Part of a small language model's weights.
Size: width 64, 2 heads of 32, MLP 256 GELU, vocabulary 8192.
Architecture: untied embeddings, attention and MLP in parallel.
Training: 156M tokens, 4755 steps.
Each number is 128 + 32 x the weight over its row's rms, rounded and kept within 0 to 255. Layers, rows and columns count from 0. Numbers have three digits each. The size before them is the row's rms in percent of the matrix's.

# layer 5 attention value, 64x64, rms 0.0666, rows 36-63, columns 32-63
090:106112108129087176136109150095177085114018137065112154108198109148104123122140150165185132083094
097:129132130061098107121087113115122121115053127095083140107185152141050149139073115114107148097127
085:147165142089115118129125096166113171076152070099133121155061142181147146146120152138129179139101
102:099158114113176148113104148172111101142195143053141137134121107143091176122100155181131124102156
085:114148167106094160087218157131161133142103140077133137091032124108162150208165117168161154104090
092:173114109124105106121105138141094072107121096154155122117136151187087070112130197154120096037135
090:152177166104104184158093092186142132087104131084147133185120171157143171124113170094156104154137
092:085130126113105148076145124123115135141124100167118121191118091086108131142134073152080111192089
088:071145104137120174115122212145114143143133112167129169152168105133132113097089124175153135102127
097:145142127117130148171106106080143158145119080204111137195103122135129110112136092126152092178117
090:126133142115133158153155140144139138086093109110143157193133158104166185084181141121124095132095
089:146144106205108078103176180150172117130122112125106138092078102123153125169119109136157097195081
089:127173135090114128121112189148118160161095093165154128183124082131092125084137111160105164116129
092:121103088160173115131138119119097122151088163165169127157135144167163177134177107127163095144108
086:143137166108154137106137146152140160113111118085138167109055115147105083108114096119163134173176
092:138128091123107153124064180171125149142191114069151174103134104097150116115083115137185134121089
094:117118160111143100149204158167119084167076144092129154089034119158156115124169104109135120136114
102:130130105150106116122077115167096139125105197091096161135101109177126178114158099136184126143125
091:114143085141140160166137139176159123143117080186114133136113087174126152144143164163122183101119
100:124100166131153154086096071145165157135202105148108119154065134096157139157080120084105085170071
099:122149162080151160102109130097145126121167119127163145082061098091091137209164136161162115081193
090:081154135171152176149208121115120169095125100154162141177075156158141185113156108116179143115120
090:102132106152049059114194090165127156126150142136158137125100143092195110137151125130118160161057
103:137134160069133127142077161142153117124115088085100144091191118071061130136144132068079135147178
100:106152170135169101148190148083115163137204088075117132123085092130151110115127089085105142212127
090:093124079106100139099145110184105089136076193162131118171069103182162129121110099188132160134115
100:140140136119114110153084156116129168171113151073095099061130126128109140124108160145121129149199
105:107145143086131133149157077132113179118134059121122128138077133127116123160087162108132125162063
# layer 5 attention output (transposed), 64x64, rms 0.0547, rows 36-63, columns 32-63
090:145134098157126115109167156185103151102154123112124135080110173116103222151138124052087102177134
090:099163174123115134146108160155161197051171131091059130077141149116137169127156118093120142146123
090:118103122097156086130158098143150192092089118154102179188130153105134104126105077152118117080101
103:137105083140117100187094125110130116154137089140135215132143192028122108101137078113182112125098
088:135087098068102147153178046113064169144126110142116108229111140120185154139100154094142134128112
101:095151035127175120134132133130157174093100139167158122128155110073072133097149109128138130126136
093:092127126107183078153109158118144110118115065111115137118079139123132158137136055153120154138086
093:107100145117091160157093145126088122220200196108145110133115119150195118119129146105123166136136
091:199140133159111178186064126118085136194147184094165138128101182080118090113130117067102074189142
097:126130123154196158152143120156071099106144162106173084102171100188179140103121089152094181145098
086:104132082124104130180050116154046181174116133102140148129101103148142134118106090157112140152097
091:111109147111163165164218100077122075140081145140185107150075129169134144147129133106178116122169
085:155160147115154149184125100125104165122051134081160129165116162028155112113107134133133090176124
088:195096045162102155138122124151094129179065098120161151173121123186122123081139135201174127088094
085:139141112080165175164114111055124108075081146081138109132144214088087135147111082113119141152110
089:104158162127122137159105184081102068206120151151139136108127191088147099123111094078135069166134
099:121068059163098144135126085124151126105146103121119114221167079169187151062152131142175138151097
106:180130120140122145119080108148108087144115077136137180165124178148146213114182111089119188114081
096:179087109134144104175124074162069155103081082139132140189124133073166133087122116129131057176120
108:106109153097115105133157175081132094164130139151104108137097103178124091117106104190081137052145
089:190164131095096115107102132075117199114141157139125125150140165072116092100110109095123113150123
093:221087103172148075133120089189120181133106105095127169182102113179138109109110120158119094119087
086:103126159108155147147162089095120072180114167167118118176090106170151106149152142136110146059145
118:069142205084102132133074143130146126091170135076094128074151141078145153147094113141147121156159
105:107100189133138136142113113113143085156160200108077147142141121162166085157084140159122155098132
098:189109052140110147115121136122133147206111142117169136198135124128127164095180134077125144144115
104:137102186127089168111096097132111092032182072133086118114148176148151142166099145083156202148133
108:101089155145166102141137120122145121135186169115095120171099158146169074103090089172069129060118
# layer 5 MLP up, 256x64, rms 0.0878, rows 0-177, columns 32-63
006:067071125084105156103131146143152116161106124170130109123120127181101124104129119066083036120099
134:164117165076073111091136100079168099097072150111148136147187008101062143171132125094177135179133
127:126144107143111114130133082147186145089158052187161120107142096085100140120099130127105124140060
132:146156168167128096134105041106169111075132139137126145121110116144146100061139101110139128173101
004:117058134121119155146122163200117173126120116130130138166137103139123148083120142068130074103121
128:111144163101160073124110133121155102110183149116140119120139107141097098102103138096127136149102
121:147111121183217156201134085090167118099114107099119140109142124058072111093117118109121129137119
011:160149168156157185150174170182159156136166163146143155139151183183154159160150176155158137158145
047:119147131128142176130130138160103120129141136147129128160141144142169172096123134147091119109163
006:179180154131149152158120149162146186162153135135164144180179190116162151133169141165182153158141
106:117149074096121138118113091128128085089061111141134123099088121173140176112108119085184151183077
078:176143154124123116099109126068149152080130091098155150019123128106107140093124112120138133108181
007:110117121127153155145163163174156163197149169181137110159170158158167157119132167119128083146155
124:115137084093113093095139124114106099083162109106121142054160118176211079132123185119152132138113
124:101131123158138127171099087140154174113152118117160149024176108123149069132067171134145118123091
007:103056103100096143137106147154093134134088118131107123119138078126117123084122145068137056102120
005:151177187121166138119117139129186126170166125168196166120161126188091161166151094183134131163096
145:155130116174124098146100071129146109075178084144171177110130107100162114144116141162116158159132
007:124103114129139146157125152166123194178129148145128127154170136131169137091162168105146112127170
011:098109091103116117113110083103098069085086108110089097061105100113096102116100117129103100113097
006:079104135080094133065130127128115108090114112094091106141062123122067096109096062084093102100092
005:104088172120114134051136156172176150143161114089123093133104174154104119109119109091065059139078
130:152157154144097167114128088060150085122123159082144133148161128179087119135138166129127184141116
139:155130112148162142115128124135164102148155138145140164159132088089128104210122076124086151156073
103:117116159181120117204102131143140152119082145143123125035090068081124161089128193182146142155103
129:162126118167179097115103070136140083116157120164106141182056128146169138158171131145080142184156
151:143137081116044110151092125173133100139105157125140142174154069141096138149110087107118181199135
131:191126139127068145163125174122155099139161150122134148156138077088056147178116069134124157163104
116:168138128158173123132119122087159109099096152045162159151164116143156073104167159123122089170118
104:117114092179150096165135159068123082099170078099178123108138119128138176150125151110177148141133
105:147149174121193122144087141098167092136178100099152148114079112084144073154131128113168123160091
006:074094138090105137098116162130180161194128129165172139176129120182076124108145078082093101114138
109:144169128118103159105100145127153090119100126082144158125078115164131156161136079159122158095156
088:134152150146189150136138144117109142077156106092140118154104155128101108141104098148137164108107
008:103104099123095110123132168095062126142098086102130156137123078083133086111158117054110155084181
116:098178096145130096142210105126140112121156070128151127123059111150174144076118117121117128164086
103:174143142130173133164109074105127109042116135113178131103098140181102095102110069131116112161198
128:164159099098131126189175169084170071128123109096108145175150077153127134118135096127088191156124
005:130062094125098095120152134143081151111100139040070107137099150068166105123106170072133107111143
105:111149184167201040161076107142107140154139103146176123104163125117111107086155108171098101135147
136:102140095193179075157097111147160116122145128141162130119096125082164145170159099169168066162135
008:104072085092090116101095122128091140112087106097091108142091143094108097072117110042116074096120
097:180163112125127146111123146116080129103072101128157089072134152147131139164161123116110145137135
120:140133121122151134130118121108083097099122126159117174201107111100113104178180099154144179155145
008:100094113105085097088086103099096096085098079108106103103081099077081095087104084105095110102095
009:083060093080103119102106139134110142124102111097103099134126086107102100074106108052106048088113
099:159144153144151148150131073103098128080163125122128102137135109138084162142151093111118104099111
004:123091111113113088079130131132120144131139072054092095099143128095118106074101126113105088092083
089:171131140067085090179124095107142160093116069165184128079143121119136149107134099130124068133087
013:079087089082104098105102104111110104114099114115099081124116083100099111092084113082083063093106
007:098165158131144194120138157136173089162164141177178134097152116214117143136137129155114100141103
008:148110135135135169146126182156125175161129141164162154175159135159150141100171170085159099142156
115:129179111129105125068078174131115095105109198125161158193127092065117145140158110149117112131089
148:167111147143121136125184101098127122108121119191137138185098080149115126136093112193154153129082
004:166104153112112091103092123137096151075096100093097145145060168091120103121125119121120184127134
165:148160072120130127127051105123132144095151139117168197111108064098119146201101157103121169143115
115:152127127108110034128100110165157120130141145127160155046084093139081100137115146105120123135105
076:171140113069094169118124098109117110172119085078129169166110105165179149186137101116150145130089
008:125133131129162171151172165199127166166153180127108122186160145134184149143131181151160116133158
126:149137100182097077147135151107142133153144107092145118085103132136191071119073122171142150150053
112:100139105163106070116180166124139151129156065131134145120135100115141129128096114117136112197095
116:156100115086141089130127119104106138106135098111168185177114108146097143092176174122075164110096
006:109107081081120120106138087139110115068096141080065073116114147115112122140082153112111084101105
005:143170159135118126116114099090131086048107119165143127113087129114078130167123099176141170136095
131:174128134125156132230139150147113119064134102097160147140092109109125100086150095092084088185112
150:118137126122070099090130174142116145121173170157133143136103045182129129137127071139093158187096
004:054085088102157113140153091112188105163131175150166103121126086179127123164106135105064087115139
004:117103104081114164112123156152122150174114146164156131171152108147103142132146140099121105105158
118:095155118093167179138130129165147116141065097146170182122067111098174156135136094118108186131080
146:163155090140137110153129114102133130115194102055151147097144119156089143134181156116136102141108
132:135122178136126093165090065096127138096133059118153125066137161125125122149107132104143144151090
134:171121108162161112136140090114099129110167126146149154197104118136188127118123143140092175182137
007:085065068099104127147111131136087126153077138156098107123144078104134116073129149078139067112157
114:081154066101168178112140061112102154085137090155149181071112166131138144101173168097125124086110
005:159107140142109125117145133161084100095116086062076112079105126061153103133124151163132171132101
120:147187146144169111093105076151135123103127128183186155095146135116149088113158134164125075139102
114:173141104191116102094170073115192157134118120093163076070148104094082113183140163107146134145119
101:111159110103107066143118100111132133154079084124130161077096134138113182154203175103116208113171
139:125151099186114064103135091084182102106158101079110127170134123148135055095147135101130127186123
110:106126107155227171167127120118138114123133162112186155133093121155128167166083030150131113135164
006:093089119064123124076088147140135144182126098129137117139136086150092118074109100077094053103115
005:146130118160145190176140140163128138103141174147102118127161166155184148120156203137177079144135
009:093077099114133155143139167164119150201112158177128123173154089143144132099151166093137098124178
006:141122143153144156139160188171121167200166124126145150149174118144176119126160154167177142134139
127:179161107128115095128055158168136099129138150139146103119108105092104156157093134150107138143181
089:120152186131197111106148132111118105126143108166154104078117102133093108100107139107159194113166
106:083128165143092130167117118106150118072127103126185114078116104052078152110166135103095165165117
103:146156174153121063128127134144167100095156118072130154113088154147103161130087125052115171080190
116:139139124147164102039100073129101111090179125163169126111136100079140108171118163164152090157066
007:085098113123109136098084116106113101138114110160129105070122087161087117084113106101102061122093
008:134115108167143132177144145152103170143133152135113149157156127132169133129164187141160166125199
149:187150092130117083157131164168071118108125154137174181126094084177064114151098162176112137158135
110:131156109127101126135104107077119123127092144181123147140143154098133134152125065164110184116124
143:111113112141095156163106114124137111079153094069185136160110085122156134158178156150122171116083
006:079139138102127125096164115130157086106137122110114096081111148158091131153078111150069080105076
124:139146086164124098163097175132139126123106108153119134183068084149105121152134050177145186148145
100:124151174137140119167140109132093133122158039087129097071072103121150119176187098128094117150134
008:120136174128156181128185171177187136174164163158143128129159165193156161158134172158124098153123
122:147158135151043123168136141132095085127099146083142171123095068102138141114139069195167178133094
123:111138105121179107129155119109146153091175099117134146041132106099199126105080101113126096125095
009:062126106130148164154151121121134068172113168215138097113148062178108128140113151177101130126138
018:093158161109130118110107138102184122171120112166157131123172104172109133055160113098111075096133
108:135152113092160149128142112139112117106084099140130132095117125151184123136183130133093088129178
008:169147151138144154123144199179125188171157132126142165190145136110138133134162122140187168140173
137:152155154160160057142137121174138129121182169080110112097136123048139091139071148093098106159168
107:117133135101138101157150086161137115116182116096153142094094063116166159112125076173049115145136
101:166098069086094124125188111107134116081089118161179176130114122129099143143127138101162169164093
104:122128125121208166132115076107166142102139077088158150121113101057129135122116091087126168176071
106:170143086161106126139174109091111129145138086176088068125120105167120109180088105169151121170097
011:136076088111123071088099140150106181161108110093108116184115116062125112080131122066130111111164
077:170150094172143090086129104134139109117094068121110094070131147146111129128056097170156133175107
006:098081110086078094075101136131089153128090078092095112160078112073081077076112055066104126091126
115:115172116151130078119087067141126114130157114204133154096099149120182138165112117146170111185085
088:174145161160151152149159146053108089045062109063161139126096173110096132082110109134119104138131
134:161169085100090110160100157155097106074110105128143166127076133136119176092123085131134114086133
008:158096106173137120168151112156084146089115161100077128144110123099172129143136195138176167134172
133:175129177152116135098067115122129040082138137181174147155167131179154093102142169167080169134119
005:101114055096117097158104085103090094102087135093097085089154099087127124114090147134116077093118
114:150119173152155117156187043145150119126153124170096151117115092135148112108139128111116080213096
006:124087114083100108091119135146080152140090087086087092146086108077126093082110114088122124092145
086:161137163117138134162158124130108180119171054051181100117094107121176133118108153129096115123131
008:144128125133143130177167167172138181145129139139144141170165160124172143156158168140140162147179
004:079107125103125127111097156115147104187125100168191149132136033176063119134114082114085103097138
006:174097094122109186171107126161065127140068141165143144134134119109141127106137157097185095168133
127:147137146132074098096158047143140121119128138073188107110173101153162125157076141089105128111109
111:164169136176143068181104133128126098131090087097165118130153128189133164024075114102087119202115
138:184154125086176102129159112126174103097091199131124169138119092093093138107181074157089140140146
098:100113121188159117159057138099112121089108151174157078099143169115140124174130066115194127150112
108:168157162174153068131138106115167100128150059125147114115084137127124101139145136108175168154089
104:118169076099112107176089152125157076153092187142090175158171119126121173221152111161098165156132
006:067091106055125129094100128129148122173116111168147111143132093163075127092103087086076065102124
005:141112138081102154082135118171116174118113134103089098139095239105111127093113110053126065143082
132:185156199140066066097154124087139075069129126144171140196149092170111092123128120177145135148147
139:165115113134063099168174164176089096103153146162190144154122104135077149183110099166134143125129
050:110095183141132072135093069102155151149130063116134129184081177134125162075134155107112169077118
090:111138112112115099106146104082183139066147083156152154164053116206092114130101089113148144105111
110:144157069172081094156185101158120115104167062120142122068122126136145150080120130084107159093123
104:136140153116082083147155091116078131096109150139115149141132067151159084193198039146146100142169
128:165148166154151097146116153128138117147135107096122136194092111166125111125080058155102164225078
129:128148142127158118125108077123119132105170149093153132059130134133105151170157144123160108136059
109:144167096109143131126154138143134122102120207119129144073109080163101130139065126186178143161108
117:108189194098140134126090111107159131094128117160122134091123182169110167113060104117158163119164
095:172147142113094157157167122127096072084107141163187119082058085132107107170166131161181147142107
103:108178127137134075144085124100076104147183105102119138128167143183180163134182185166097170105082
097:157182081151135152139145087175131165087128113113161119101117133182153125146129159119097060109099
094:136182175103146106170165095147114120112143105040152114123087147119183154159159102159067103160127
009:093090105098102098118075077098092093107079105120110112096081074093100095094098093095101104102102
101:096162099191114151103100111135175102135107088110143133107129128136111197141120139117123217138105
088:153131104149148098133131124118121157093167105148191120029142075145096128162142102109117132071136
005:162160158110176171122167140194174176150163160099107107187139201139141153151136138157146118145128
112:112154182108111123077148073083113132107149073147171142132116038186181171118152155146151198109132
137:137132154134152087197105126150130097108144084175147164160110088140128159117068131178120135121087
004:127111123117123143111094081149135074110104141153111107125055074105104118099103141184166160136123
119:126156151033080123107101125098138126122134091134142154138142063147160134169116114103133227123108
110:192131122124118107133122100085105107112196122098103108099118129142110128108147126111123149198089
006:126064131124107111118130181163112192166117102109115134192115137095144107090149122052121130117162
103:187143202111068114140106117132152145148104203134134122103171134108102126186146137146093155073117
116:084133143147128139181120088139098128096156114073142135053121166097175120088091168183155133123134
144:120121121138106041135115134085135113132139109133189116191128066171104134160130067145131133181150
088:139132169144138096103149072094177145122086060148121099074079129125090124116126108111146161100157
107:100134148165190063130123093150093107118128173172173171117072103152124113162103126132227136165128
099:098137133172175103138152119075147092127188101160106100152126124099108137156073114109141143234087
006:126086114070104148107088145178105190136088118107110124182111144098111110066132102069156084118124
126:121134157125166160157099069150094163147143107138161126065063183107151114152154168141149143135081
130:078174156154134142177150133134091104131180129139126177102113168094130122107075121105083114157121
132:163167136065102137174119124111178064143161177096127161198123086095162157086163117138094124166117
108:125169150113142143095099068131097109103108074120173162107059131147182188141134078208082147126152
099:140152118172170137169202119060136144150158055121086141091127080130132132174159141118161132158145
133:119148122110106133123105118120158141101126111189129139048082116078141148186152133110154139124130
107:163188190139166120113149134084147119141173131109096130151096144120137094133122217106115109179063
150:189138138150101130144078152183161137140119194176198147120084075170154152142139122208130175132098
112:134181103143130070229094065180123120140146070157112177149179151170071164148122072109129164132125
007:147124159158144155149149159145140141151123165195139158167118137140154139140164150167178173160166
136:127148137163215129121123122107153144120158065152123130096077183136146131163120143147171135139123
099:141153123120155102128207144119105144064139091094206144094102103050170160124094128138103135123138
084:099147150173128187096151068073187205099130103089151105102152140159124093106131094097141150107141
120:117129074132158151121131111139169117108093085077208181174120113164086124095088110100128152163111
141:142137145142139181165182124130138109072125048126131136087148053103134109127098128109127094155077
# layer 5 MLP down (transposed), 256x64, rms 0.0496, rows 0-176, columns 32-63
006:210148101170123098128113095172126065143161136095120109112162172084139160179102073152133159080092
122:092198111105215151103134131137147163159116101154174146150132121134101139062124143094147113088144
137:119094070101171146191109182129084128191119102112101107112136173126128140178132092124103116151036
150:131090123062037175070103194136065131135115110128134164080120136159142155138143110113127175099143
004:196140111170126093131132131119079056149086070152132095165154102106112155135148097220147149085097
139:143111151154082199067139155135094178096122165154133173097080107131105111135170098150164102120135
112:114103131135154123144107149170103110116143122153108078149175124128115171121123134120132107090127
005:132163135138123139137123093099122108208099099141164105220123137133132181154144090175075116118154
037:068178144087111117125155131102143076116141092095129115088123123167113102148102035133099129134100
005:049089130127180154118142174088109135137171126137092108081081128160104153134105165106142109119171
088:190135134126168118125158115075148126121136115157123184127176135106142131123152125153131074082126
075:133048060115132171135135148143123091152101158107102072210136120136126133150147137145121109124101
006:198136149205157158111096121137124132103177116101114137101107138177090165196125092136160152097131
147:106109125116112194147156120120109123152107130124079142220100145142097166149151163115055146196112
109:105113109226112191098130114111084126161125132120200182138088104117145134134199114126093161178131
005:151076091141154129093105103148067094106120087108086084121118112089082150135137094197115171064082
004:099110109107078094129198139129130112136115154127101088163159166041185131077093149145099106166147
135:145116027148109084119158121152125105135123133089155162061132101114168057173110143110059139155137
005:146093096130183150086105120139107152086147131127059095108111150165067137197132096164134146093106
005:093111118139150148083132142108167250152136123098169114178097148122147158184168095091105134143114
005:178168151148071067189131114129118000166124106142170127114182123105169146115104168145121156126148
005:210186180147081115143116077113147093176108113154119136166166130113151145120082072157111096073149
108:127096148147163189127129148111151148128157110119125163078123111062167107230112096109132097120125
139:135069087062080201054156124143115107129099159140171118121124163166059124165163169111119190125107
088:090154110059137179099125106113070107124132114192116145178074170106137133152167066107079140186136
144:104124075217132093084134145129147165138122088132095133132072170141128084111115166203139152139074
161:164137141180122143127155108144091176118137099132126120161100111118192157165111125176128090092081
166:095171132137104105126148151127131180142107102152132072141129078189134103107139108122113149083152
106:128121139069073126100154143120115144126100105132148079131128175198036177102184122133105120069168
118:085114142111131155082187138174113195150161088119102128162103138087121167102151058100126093078113
095:113055133107093183105166136162106100135100182110107143132110120151139080161118100134198143131092
008:184144098143095096159110097177093022094171132125100125071170133070127112123101104166121159083095
090:150089094127123077151164126100064135157079138116133091097167129115137111076137150187138142189131
102:115147126077079112097129140138159111155073186131126155091129092162108135105151153153102170175154
008:120137107093145096118105127202110058076123147109105115100117156137110106124074134139133146104053
133:209093130084079177186057127148077181118111123082159099152156110110092098171141106111117146119132
101:067084053115115126105128108142151107121126085185127115168106137130193116134120126111143127115156
117:131114096086136136144161112123118120138105066164149099016096107132132134150110100094122103086124
005:140113159105104184117070101109108194124056050140124118142137081177062108101151091155107103070097
093:137095208116102123071148177142104100143121120101108114154148119193168107205157128070115089126125
170:100070106140130151062139115123153214137157129138148119150025099184178123130121149144123158140109
005:151145104123155119154069116171109070145147098104123090101179077169090121191127111167138184053123
127:086097145156121131144132130143153129156170129127090174168113125135112089088121128164103137125121
114:169094099115177165123115124157137106103115022130113098098141194107123119088114137067116087121153
004:098147114069093111143178109120152037139104196166125154151160134131098131056100091124130094149118
006:189136127179138151126079082149110100117164089144079108097176109107107137154125071208138172073116
103:152096118104144132116119166180119095190078129138136112100170133117144136073062138140117120189152
004:112166146121166158137079092061126211172103168184134149147119091128097127125156083123099107165154
080:140130120120159154175145148149071130208134154136106066180139133125164128113116165142115144143136
006:220122130198154168118112112155117128108178106100104132070108107134106157153156064149161159084120
006:109113121147123096115138079136119079092144113105106103129121207061145128121118079107100143133106
005:155099113168159138130086082165084046116161079135080097110163166108108137129108094195156196084089
124:130112127135146078184156087026132117114102148136117185094111192105185167110166154145097165133121
155:130138122204127113177119112157120074168132120151055123138102098121106102121055071131124123179118
005:116133101097068088167122118098109049165082061149157115163149058153132128076111171148137107105111
163:098134153126051150066058185148141165141137140104153136152132120129150046189100138099155130114109
097:092125094091137222138135137104095119077073091159122134143170167066101169137120075102164158108183
067:099181151100124127163176185166136121097129174165127080118152128133120090111158126156107068120145
005:166087147187157123095084112068118193099104054099133098124105096182083154136156162088153122089138
123:115100095096127091114143126155126118122111167078159119124144119153077175140177112150063203105127
131:147168143076136181090127167171097109176086133136151110137128159153103115094167101138084096090152
105:148124174172100126130136171123131134147158169113066148109132140096156180145095091180143136122110
005:136101138136121147090094107121125225173097095070151096145096091117115147149175100122100100099146
005:093107112092072103128143116113146062153116128101126139124112118087138091067122134111114089168131
117:161096156175157174079087132103109081140084138093139112060131156118037125158152170179197122114155
159:151130223109112170101105122131167179059065153159185138145087099162205143117146110138118118127082
005:221145113142081106074105099172156206090149103103109122140139149087136107155123088119159121095092
005:165098102144126089104173109208098099123134166110087093132107177089139159139114141180135150088088
099:140176113152183094142109180113082111116107197063102123076151183088095139126144156112187086102178
172:117127113149123119090113124158165062148094136199113128083113124119129102156092102148128172129116
159:149110162093175042156159121107055074076149123101108194085151130153152097091173130080138130157123
144:178065098151147123121163119169122148154120133150130143098104075100158069200116128181089124192074
006:162060097156180165100109134166099141070154122095081101082114149148077144179137097150145196094072
101:135127190116135105149119128115163100142173148176159127181150092185142123082135148153100132145162
005:072132159102138125100148145049145126181050148153162124180079139168096166107139120127088049159142
148:132134108104146113113162111155111191136108123166135138107115124159128107143179146136182140053132
122:166113131104076194151068110121059110073124072139106136178108131149156129121132123086201150167152
124:166066138152150162159146145173104095135149200147151131167131131119076087102066095136118084131119
160:149095121105097149163088093153110120104168111117076159109170206149066182144139110112137169155184
081:162127132115116127152151115101102150112141156115166093144160202136134105119156158062112131084132
005:158109133163121125137131093172099052090133093145088074119168157092139155122118116184142165087085
005:103113138142182175084128118105136223159113130111104138158120173172113150161160084112122113120149
008:193109110170163147120109121195110122072176141102080113092140169124097146175138093161155206086074
004:099110108086157124092115121070138146070100144162090111144137182109071118096122142097100070168133
129:111093114134152120149179158099159109172100132092116119118145200113074159186198122137121159142108
089:113137095124088129128078141148069128135107165099100183124120110116079106166171110134071138145152
092:139135105109102178086134136136145108158086138142059149127132092143125199034093110144107098106094
109:170131053134115189149104152094074130149118138136096125134111135127179133129183134172111102170117
126:161073131147110147112077108145095095076145130171147104102104120158181163130124123139113112150117
005:099103089145137099085122101134105099110161110124074089126120176090144137159137060140103177116079
005:128095075073184140079087123145127205087105164127092112129110117168060102165160132126116128121082
173:158121102159170073146131118150099077127104180063144179172149138122155099084133170167094131172101
078:138092049137138156132114119116127177117094120103137123108119151094159117135154132128136194173067
124:107149137102109144142106104156102161165174089165102098114064103143127169223120078124110129108130
005:166156130157091092111102078105146140183119139111191125166112101105145158154131088099089091144135
112:192144102112132093137123121149113137085101114129080080057115100146153057074058146100171102172146
114:146093097164099140115083133117074147132091153114147135106163176105099144119127175110160175119081
005:182129145184101134112106067098122127161109096123142122160123148095117180142118048139091103098104
081:143122167091089084105185126103135073112137122049163130140092139107152136167133154145097079172113
105:135114106105067166100133095159175149140111171119152107124047104134092176133076151119143190126100
009:153106117153116106106124130137126172061168150090084151128102183083109136136167088093132145130086
019:168115084169129137140146097187095058045137145133084149110123160107118113181109093151114176104095
123:074108124156141063181157122160158104142133170129120158086157127144109062123081141119187167125100
005:096111160129120111191128130158115015103126124155115115121157098155142130088107221153123172116119
135:131133143114090143118135143131119172188154123150147128134067129108170072122118076142157113118138
109:114148125154115085091127178119147125158101136121124082053167153099058121118104116116160163108117
094:097079116129132170113145169133041152216105124131125142140169152090105127155111149088105107093113
131:104104168168118131148090177161114098156081140182126109101103142156151138123083181139155069141142
114:062107088131087119166136158087174135142143109052172127137107106115150170137221098142134105104135
009:170131131131135167136109117154103083083138105122105094070144058163127093144096109150147172079103
085:068075093102105130135102165114107190110119129080104168189127131102172122109124169111083163140116
005:161144124111089059158114114135099000110118114144116120089158091117114124111084177141133138114103
129:189080120108122099157081138164096117113110106089120109119141168179166140114177156152129171113100
081:063066048134134110079107140088097152189113092168104162140131120115115130183092108165121135109177
138:123062150105129125074170060110107101178101110133124109114179149087109135199085190109132164155093
006:122100123076138158072108154091123254161076111135123101203105097155102117143159123123117115118125
126:134094129102139120119166158178052087126155100086167072140164156191110135063139105091131096149121
005:094061095115174168077109131114118254091130119094103104107057106140103127144161103084124108121107
114:145121104142135138127037199117114140156105109059132097074127126121086069107147123117167141080121
004:114118127145112094158115138161097062109110072172118115115086114167094173147152176174133124118087
069:132126117168088101093132147100147106117108171188120151118115105101082095154140086159124177125139
005:176147141117144145148084133147146141118144124122164191080133062161078142123131127124177107092080
005:151122083147088117144155118161098043072161137148116107127150138060135124095114121178121180108082
004:105091112137188129100168153104131133100153065084092101154131142130101179120166116173137212090139
108:175127169090122185129107100126052150121153124124118157123068109155123158120114111176138105110134
102:134115098099097174101144125135169140166132118152114104107132171101153127255106129100119136156142
122:138119090131115070126098130179123119116109088147167171145100126129139168180159152103135078104132
099:184141148078110181084120129178140177131137123078125156152125107135169163057171168125096101099084
127:153080126098116153103127124152111103103114129124137143115140129131108103186132121086198149143119
075:154139095145109129164149095057108086071118134160125098100093136137117097097156132112132068161169
005:190136100172107107152134114189123029098183115110117109104159141087145143153126117167159164082079
004:147142158133104094156087110075093094185114030082146117121146067138115157148097097147113156053168
117:072118117130070123150164157143107096138125122124174076132075180186086115107155123090150140094141
100:130185132096149121161136147113123135143042199105150056147141162139171156132131147134120098137135
049:130156167102114154164155195176103078113077187155148099073140059141097119192147112122118079176146
115:119091164121100150156124152168072128160162126108083141041160145079182090150087185148140105144148
084:145142200081136189143118150083106155110129145116125125161084120068108127141085148115123129125168
091:103117080118118144082157143160127112143148109130083082110178165126143166150091133172152148134101
120:115139103145105124094133127095109145119164116134148127122211109135061110187169151156129173090175
116:130145079110067155169128103190150155104087082140071173109133119145180112172061126122143115112081
091:124060120161121143098134112082088138140105137101156150145162185083191136122192105099135131136152
111:119091129100109181081148180127105157126063105113130125105128128128112138163153138133160114136126
082:089139138094179134084094086119138156172176110065113166117139204114161129085106120107109115156148
084:129097155071121192083168159145090085115138147147103122105039137087105120162193087127155120090093
106:107061183117124114115108100152139139141120165128110146149160108133124086103078120174103158162147
103:162092142125118140120112160169106148106065150151111094096186156126092150099121154093178139129133
004:151122070140123095096153206096140105081162071130111098140157103137116121153155138166181168114118
097:143051056125177123160095137116138132138143145199098052139116135098112126145144123082117079093169
098:110130141132108135091135147105118123161111098090105129178143196153152067097125135163113182142167
005:129145161158119119131108114085129176191127090122145105130121078141130179175134142099097100082182
086:171142154137113132155139164153131122103151177181158076063155182057075054145161143119098130151119
121:121141139154080129138094131165056084124174143199142134167159112115112133142129118160112062122123
004:099079098117103145136152148140111094086112087118105111156125132121091102128193130147125164132125
104:129163121159123121180198131156144142149095132083122099122083135112118063098132126125083121089137
114:114114114091092149136108179097156107132073173169169155123117114130092181139143086213131121127144
005:191185130139119112158104119154115025134117129168112124096183091151096141131092123180144151085088
104:115052113111162125164183131145067070170121128172104133170106089081170112112137093150135108162092
123:157125100124050109089120134143158119133074170173200153134129059109089111135176124084147155098087
124:151118143127152155084161098139132151111151118109136035096131110135103139155141086067148159093164
112:145105096163120168181147165131053104154122186084125107176119097157143096154111166110106099139163
112:125060119084099179128141218150097166133120102164131129119129137118156071174143101088174098077123
142:089100113114095159166117173178115154132084129123138118132127145141136108055191184140130153022139
005:137094117150136111150109129131081033130149083134082078093174085123095160147108156184116187064152
148:146152151125145110156156143125094113067165124121156082121156071095126105105103131059151093092193
139:061122126092165165155077156091106202092141149122077196211079137159141116124174148117124168101150
112:122134171105103114164131113141128115062138092137112151087100205111153137105126145094111091099118
113:122150121163129200126115164096117125186088166142159110116153151105105074108134152076154154121147
087:148095123115114182081086118146207131123061097149139135122126143127095121071140129092145135125086
140:132117080102144145116114104119117104099117089188098078102188135128138104153126134109101109144161
128:134094123162095117150139157154153162136111159132101096112139124155103044140098130108171092153118
122:121151145118133158060086121143133136154179108118063146122162072122088134092107196118101074196105
088:071095152149138120119181071106122113149143171119110077092095129164148131118183143069100126110148
004:119109109128081142141149158144132026123107127112105143142170173135125099074125158132137164170102
115:181147137064104160124116105133099143130118170105109146116147110142128058110138131075137155128129
117:114037156091116116057125092180121124163126121125109155085125139079160166125153163153098136116178
093:132088095173151099126111222123114103151092183144120095156145129116168122159128152161095079160123
119:093097105151109172148141177126137164161088146098133082139115155041169143175136149134117131154156